Each number is 128 + 32 x the weight over its row's rms, rounded and kept within 0 to 255. Layers, rows and columns count from 0. Numbers have three digits each. The size before them is the row's rms in percent of the matrix's.

# layer 2 MLP gate, 512x256, rms 0.0817, rows 6-22, columns 0-127
101:111118080124027168176110158163115156103153113117106152082133133162167137093114093128151087162193105103132121084132134143091170089121129128091141117149091157155194107087144119058098163140123117158092138082151094137136115146095127164149129127107119145169081110135099101140140099114202163108109112147114178171161141107152113156122137153148137186138160086154151152100127122113209071129105
102:110223141130146146147138166140149094100142142146079091077106135139052166103127096104062116175142117167161154097125176083129191073133110086177102163120077173157121111102129133162196142150121125122146112140176141141161116083119124192128170145096078128127125133124170128143161144094173116085090097138122123071094106123116114157145145092150111152104107133071164149113151131142140147128117
099:135147118112111162144110105117108048204140057106149098157093180116092129161152160077114117157188137145140122133107172135164116160191176165139140121128094132147134136074080099140130109113068133157133147150098097145103092137161053096123090145109084195140173159102181109119139095133114154134095064101098102146144141122115158084104060104058122099137068114128153113119171118152137191144123
096:094159108126104136124169127131155107093149106137127145116136153136167084186138124194140136121172219142166112109063142149078093149142074132143117085152135164143131084137111092165106132149105075134132125114107083151171083140131120082114120087182169182172140104063157113116068109211089083107092106137090111123129149090136135131151129174124168154098109073161088116112140078116126133100046
108:153107119126097150124147135095124123103110179160088080056156133074123149041122069118136140141155095103132150135139152108132158143095167101144184106152098118140169139092092102144150173129128080126159147101113129103136139098141142148136094069143165184172082166111183186107150130144149147082156121174110136186174171142139132153200108083122101113076118113144143105129187117212137105113094
096:130146128144116156188155182164112096130139175093134140107132140143156092080184129118131136186152150128211130113157080070077139124077114139177121117127092129144107095092096053119137118147106106141151139153157123105104126135106140136085177061160163139172157075144083082132162111134117132169133088109172153152139095083117126108106123119096112142076134125180121101183172168112143109143071
099:105141118146166169134099123136140143146079174194154091149123098151123123089129096139133172124175141119161061125058187126069152121134102124173121123110108136116133176139250136092109182123076103117149185139096071170113172051129128156132129127174081114139155143148083156083109153128134153120098133125109110151124086203114129109109134130163143151131147170084073108100118088191153104155113
110:119096198140085141142072082071102168091123109132092094163142127081167158169128164134075169054137197138104111121168128225166117165092143121094163164137101110156172098140145136117159072105199170067134130077115161122110110142108123135138100192126145140116078114094110135143149136113100142138127173118114132208099112086127117148176125176165097109125120141146163107140165139131168110095147
100:125097073179108090115120114094108103117079051083196096121127192114147144061178146062160204091072129090114138157115077123126127133141201085124112170090113132158127089116154167139135127144125172179130122191113108071094138074150176173123110141154111140098167127121144101126180102184117168143197098131121089070108159119145065116187108187188147161107080158143108135118119147121171190134145
103:174118098156092142185172166141128105082150117191139137097088101149053199140138121139109081052156075118128131155151118098102100120102112095122129133133106145083110147162154122118116151129166101166126170119160118102102115118111113130120129123036113156076117091155148167151187110132161111120116125075126100074155124142100143103159116172126118162159136112153160098140143083100120118178145
110:136114147114158090127052146117158198150129110131115170095137131119161189175136135158103112127099052153070195121149095141147059152159148103114135144172174142190168150129191172126112060118129137149164099098115146068109067121170154161116193112118086075096147195134141167148130167085125096116071109131141168124123113088118166142127163158106160137076171096144119155111100104151171166096130
088:203101140179141137122149090150109129151149120069093172097107172153146039115130103067125189095138132134054074077156089160108079157136089119110063119132100141148139089190125089108164111086145125159128143128124113097096108146119113145171137070107114157149162105205126116121174100124149109128199122104169147121113117114133132162078094134090157127152139058172080148150097130154134133133063
106:176098191118128122101161143147073160156195174145126117103117141195158158137125151186135119150181153094137109114185127108142158162150094163145183116092095149139090104077137115114113146082114109144156117113161112103178109135118108138120149081152172082106143161143108094135179104120134100094148083162127165081158158152111091185079133112150188187118105064110153110111020136142162142132154
088:098126101162096087157112136170091114149112149108128132140106152140098079180121170136170143099145145085098160087154143155112105128144131135165080126117042141114180167141134177131127136131110153130127158070133167152070132115151131162127130105155077085131071142097164125133138188105137120109166107161090157055157121117068043106138107180168122178112109119104121146150073099138170100130068
103:097183175191171097096110117078099161159173096121120061130160079154035162103126148108128205130085112191141082087128108124083138111093123153162162151133132143133124125120124136170106098100075137141115170173074128179183111180091158194088130165123134077063137132107159107104104072109210146140111068135160117106171122098157129117175114088104106131101127121158122069133124158133061128138119
116:203168153121167087140114110141159108131156124122127153109162131132145068183106120114177125103144096085154159117154106075083178120115135147172173101206093203160145106155136045115173139184140074197121157109117112167192089128158131136140143076141120142130075138122184108171150135133157081189102113118127103120121143156142135172108117135151135157164077123148105185133185170137160167109071
088:108074100095139075141153133167158175101078151073123137091148109078178150144135097108195144139158130112051139172116107135084113134099116094194166077196162136157157149120122136151106190102114077126161143120141145047055138158200084066167103112142143095159132196133157087126157149144120119119137121146141127185122079097120097132112130167125055134123083144097112085146147097151115113113043
# layer 2 MLP up, 512x256, rms 0.0812, rows 6-22, columns 0-127
100:172215153163152127069162105091085118107073128118112094105166123094148049112123068157157158098096206131163135162083110082129075123116083154097146163136144106149113068157108103171118146178127054100128127197131128079098187116121099086142120129138098160145159169131173087115158154184114115160136117110138069134139165140123132154107155106126141086081080180156138136159152112135083172142067
098:132096171104141136082117074149159135119044150127122141207095178127155080106163122081151124130103121122101100161148157073155132150155165139137180151134098100110138096108125115126132136061140192158147137146092124087102127162163115123135063137138174178122082124139119107141123120131114107155121079156104106195138119131095127125183141090056184194148132179114130098108128121076142096050180
096:135087112144138136115177090124170119187142112146092135119121182131160134094178113154081093140160136120182127147158169146193098155126147099125050132114120099094194216066106144099084135040057148153078150162106114106152122151176103115180082138107110133176125186157176090142133117110108151148138081134165113135154084077124168099098115150166106112120110138137119108150077117123164154177136
101:124062134126078083102173158119106123139100143148162141195119098120172156135155139110115054140075137100117115156160099145134148139130176095151123169138163138079116199109105146056143083146194148113098166100122156121124123161103137172105155139111143115093168134142143162139184110083154097138189135127154153152092093147194131148149126128161111106144134148080145146083094169084189089128113
107:119132129103159124133117095192137143146128140110196138202124131168140140192100193089148172119120164179124101169135123140117085060192138109135094105106104127148111096180161084104131105118135125123150172121167135152122098167088096142117107160058080098168155129168126112143104147119102140191056121041155127076088126116102143077133131152100091145161152077073102129059089145100114115102132
097:130171080132126128128163162110191105163070136069139098124133114139104199147117109165081107100119080120099147149130141113156125147115165127089090124126099126122107090218116083132116119215117126148153159124157188098064058134144123177152156142049126142078125082151147146118078042118074144120182112112073151141107158152159172161143118094125142154090135118099155162109114143123101148098151
091:165093119100163147101115128129139120079070097109127162057160148094094152113147177155126088110141107131137111056244118137111162101159163115141174133110163181142096124133070123107185070124129178120148136087162144156146066123083192146120168085157140159129119147110142116134110120138087105078116121139159091156116171109104110196153147133096064085117162070106164128131135148136102147111113
111:165134075080132175094175125170088100175118150140123166119115118183096119123160118151171054162158092143136125138117153090148133069161123166147060120127147162085078182136148148139076169165062126177083115161180129161080116116112159108098151099177117121106147106169101102132098110131133113158131126169159141110172131145127166133132100114134122101113181135187043125118064073105124210151072
092:123137133099084168155146180125151138157145140113132184068137108122116117126148122189175141178175159094143136117108189174113102125168087115162104082131150154058118127144109083105128167183125082125027117118085139094149135162140078140134172107138098088154159135181171101114136112158090185161137137144127098103170079167114117094120127147122113167090142097146085128127117109121159151160037
103:101135126100097151076106131057109177135096083120129097128128138094133096119105084151103145182155147105182151114154130087115154081111163121074152103118159110124167074103117135123112123104065078097126070110092110137134107136140095088155115152128076088153156139114143134109084131177181104139134103135105088184195182137126165119095133077155076113107093080082132136139177140128140124163192
102:139092138116157138137085123102086145160091152105150109107127135110104150123184143121086101127073131062135138140084131139141099100116137153084164086146150122118162151150174196111090075141156211134155134124141095163111099078136125168055158125119127132125153186082100161085122192074140132105105117131146148119142135109105101147185144125163135181067144087156144120112094069168141134126096
090:185125132165125134129131094135076112174104076093123132156087143079152128129093135090150146084133145167105069110103105155145093132092043114095079200157094153172124116140129104089133158097172148144163168125171101115093144145085143114110147104129075142129151102141166109111134132103146133124204125120132175157124093126129171154133114124060138095152113122141098108102103171140115073157134
094:075112081109111094134081131113135103156094106162190139182137070111126139103113065081098141091067117138129097098120145160140130179107177132192080168142162138159176130194147163084135058066115129076094146164108108132123136141177099147149158151159095095159106131157121166027106127089158113118097173093071106175114092134146098126110150120118089065179136139102104166150094154135121140160162
091:142190129082124143142104126109186116095136125129141150140153090088164121098126089114162134175131122115099130162069099137137169167108106078097159147128207149128129086099143135156099163143169161165112076159121082044131083136145133110148166153112125203129129104179102157081118108124130165148144101153125191220127130123119164137155149096154135105153092169134151101113148138103135120143097
098:122161081077157138119139122183100148105098092116149113147121110130034151126113127172114144109138068162160113075146106101141065114171140146109116132106104153157116128144098135097108155121094170140079156099044124140124123126153140146051128173112124111095128116118165170066103093050149119100147148087153152124092122120124147093146162135095137136166159064106095126095044118107162119191183
115:058078097105159094054195080142069129129118136135179140189172108149134134096156179180091145134097126179101161154122113206148087135119120148043127171079134133138145151125104178123136124070094163106179081174123190054104162157133110137104134159113162115153187115171107125083072115101155158087182119135125146156082071098142122096170076154097110083132154099139131159128103096129143155118178
098:158067145091068121138153145090152160112097136100141124104136108116150135098138093140165116141167154104129135146107126140156143102110164130150138114128167096165189152157183144111165193096123144116166069125122163099127180135211110064227142134141166150109110196172143128102123191110097111084141091147141125138158103141108088128096145131095056151129099169134127107209070125180130112061108
# layer 2 MLP down (transposed), 512x256, rms 0.118, rows 6-22, columns 0-127
100:133149139158128140042092153080078128141063080159154108110166117118144079134133078149101178098151119121169165165131119089119082130138120170108138130142155137147076158138116141214117111133115102120150120168125118108115141149153117100072120093140104152161143133146187144064122146135109099119158104077155133068107156097102136155126163097098122079127118186149122108167124137160062176165122
100:140068044182114097156142192085148065090110139111169166128112046108118157111164104131129135152193150115127207113152122164065099140102108107123069089139141133135155144097183126110119140119138110163103111133112127168102152086095135190178149160105085093154209127140123168156165120168135138140135119098112128107131120147176116127113102151175085091077101133096123168096158149174176115218119
103:117142137144130140103130128131135040236123084075134094092125148129140150128149171144110146151178151170134153111122139148112098144198139115122126135149082148162156171028090109183131137086050159152136135148089128095162130141182041079124128160095108146163139178091157115165109085118124168163129082123149101111166132103126102156104093162103125073128115117133175188129130107179099161174143
098:154071134122082171045155141127152127149121099191123198156119139147121177097109081106094077116089141119150164132139125094089112157083091057115160175137162108137154133134070106090088073134092143111111205126130107093143152117129084096112131124145165153141168089110153148140099135140153118107107092171074186163123113164105086177137077095187125088179139108105129116074129161135112066148098
097:187070096117181117107155114138108192134112108124138090122136106151117175145136113083148154112180111191087145167180090084134159088109141195147131135108035135115156095141157087101190089155083078097146179096170093101101134122127152122088072169137143160150161118146129098140153134174120070192137108091117136123120192117201144136198086139132070141154164125119126106146146136141130118171211
096:129132121118088127076151073108168115141071091139143093140122147129078135115109151171112081127130132177153118088126156097178142151137180180081140142129108095112162110185112162182173135153162140151155109088150136129137125161199119142156129167145141172066112154105185150108112055100116151054171106180116109117107153145145132162125073159133102160154109120146062142094135127128118138123140
095:109150098099182124069106118097126094093091167078161169116185132097104123141159162113143057108112129132159050119210144168110165126135197187104145075138073118089099172107184145079118144085053125120132127111103085215158090156123132144115134084186125141132182136149114106102113174150140152039138094157165125163164158103080105124133141121112125132147095128089194097123082107137159158124098
110:098082140190079068149093128095125135048135093108117132165169127078145139148146164097074205065149148128154097141160153166134117175144180142126161146104107101134237092132142140124171112130157163001152144150090137129143147130136134132111074192089146106176123122148127111138127173118145116103172153096082084165124119069113080125142142138132120164152141100139141125123176152105198077089151
093:125104094082109100143145126103141185174156090099150135118142109097124146119106087115191130155189153128084132112108187102111095156109136126183093139082136131122101099147148087144142153161158126175032143097106137030136133249146129140166128193098125123105157136113166141121129112157136148171134089120115090156130129146134133136114074078190099162063164100129095162085076092120156208127132
098:128150186143070171158142132125153159168079138173123088101154135112152120161092098131123147123157106135170125109156146045095089202130147158150141115119194099114128082125090146136134096108114094096185086082097182150144123145170081140100079086134143081133156121119131098109145141156117111126119102178099153178104134116107140083169078080166113085093131143086110134074152169150149137168166
100:098116100152107185080099133172064156157134150148135091105148145159143147097079128159120101112082106126145116155120119115081151196093098137145177105171141102088120118161095158175156100128129168103138178143075119140160161118097140142139111102175127117081178175142117089104108132052142117159140147119144092136092138153179130118148143124072136099146134109119126101105107094094104232104093
093:166088215141160100107109121109074120164130119141098142113090173088154117114117153094081156104121093135096114117135131187118093136125110106096058151118138115131138141164170163074097201098150147116169141138157045172096136161128194114102132104085079124186110099162156139141127147097167150103190212094096169141162069138104141129151068130073130094151099060132074110094134176123125121179148
101:103071156119163142129083123149107139145149131167105066145077144162129160153123159160138109169151156128078130090151155149167194140148113096144171118086171115148072086087137107104135113071123104104108132069132104075174090139119148107149165121163160115133131176162073101185176080120157118144110088180107126141132137083113067185112095117140216144132062105120153110115075074169155193149136
094:184200102141146153173138117138175142091131073157185138130101098127137115115163071127120108177156120165108094185111158181154122174141140162100155169092212125133095125163160132142110167157116140161121136145130087105111122129140135135132151209113118190152150094200140153149123085127116159126146130139138182174125096154135140130076127078110124111156141174125142075096153123062134104113141
098:143167166162115084151101124081110153129179139119082079117139080127120132105099100139106190125072184125137074115111204140105136138090150104153137095099126128137108112152106188162106145064114135114123209184127160159183138190105166174110169157144111068072147110123167095134119116132107145173148097178106106139143064130141141108135101109157093132105111051125185083102157176083063126173101
113:144148103072160088159117109093136083125145148131095185156090136200072106154137160181149152087100124101112141133130100083183104107156116161122173158118085194152111115150126120101111073118131153141170059148135101052137191169128119176124121107144124112067113173188086126131131146111146125148142141157156135110141129137110117129165087129092086189144107048202087134114047190140125171091157
101:142117172064126152106152193141182148116090172113118077085111132122139136154122103133171120152128097164098148201159121082155089133121182158167130125154111141125185147116147164202173188100126165120176115122153140099103157226172121141175125155124118101107133122176128113129138155149122140099150145095137130157138047118140073138083173185133090149083109140151109090209100142194122109123108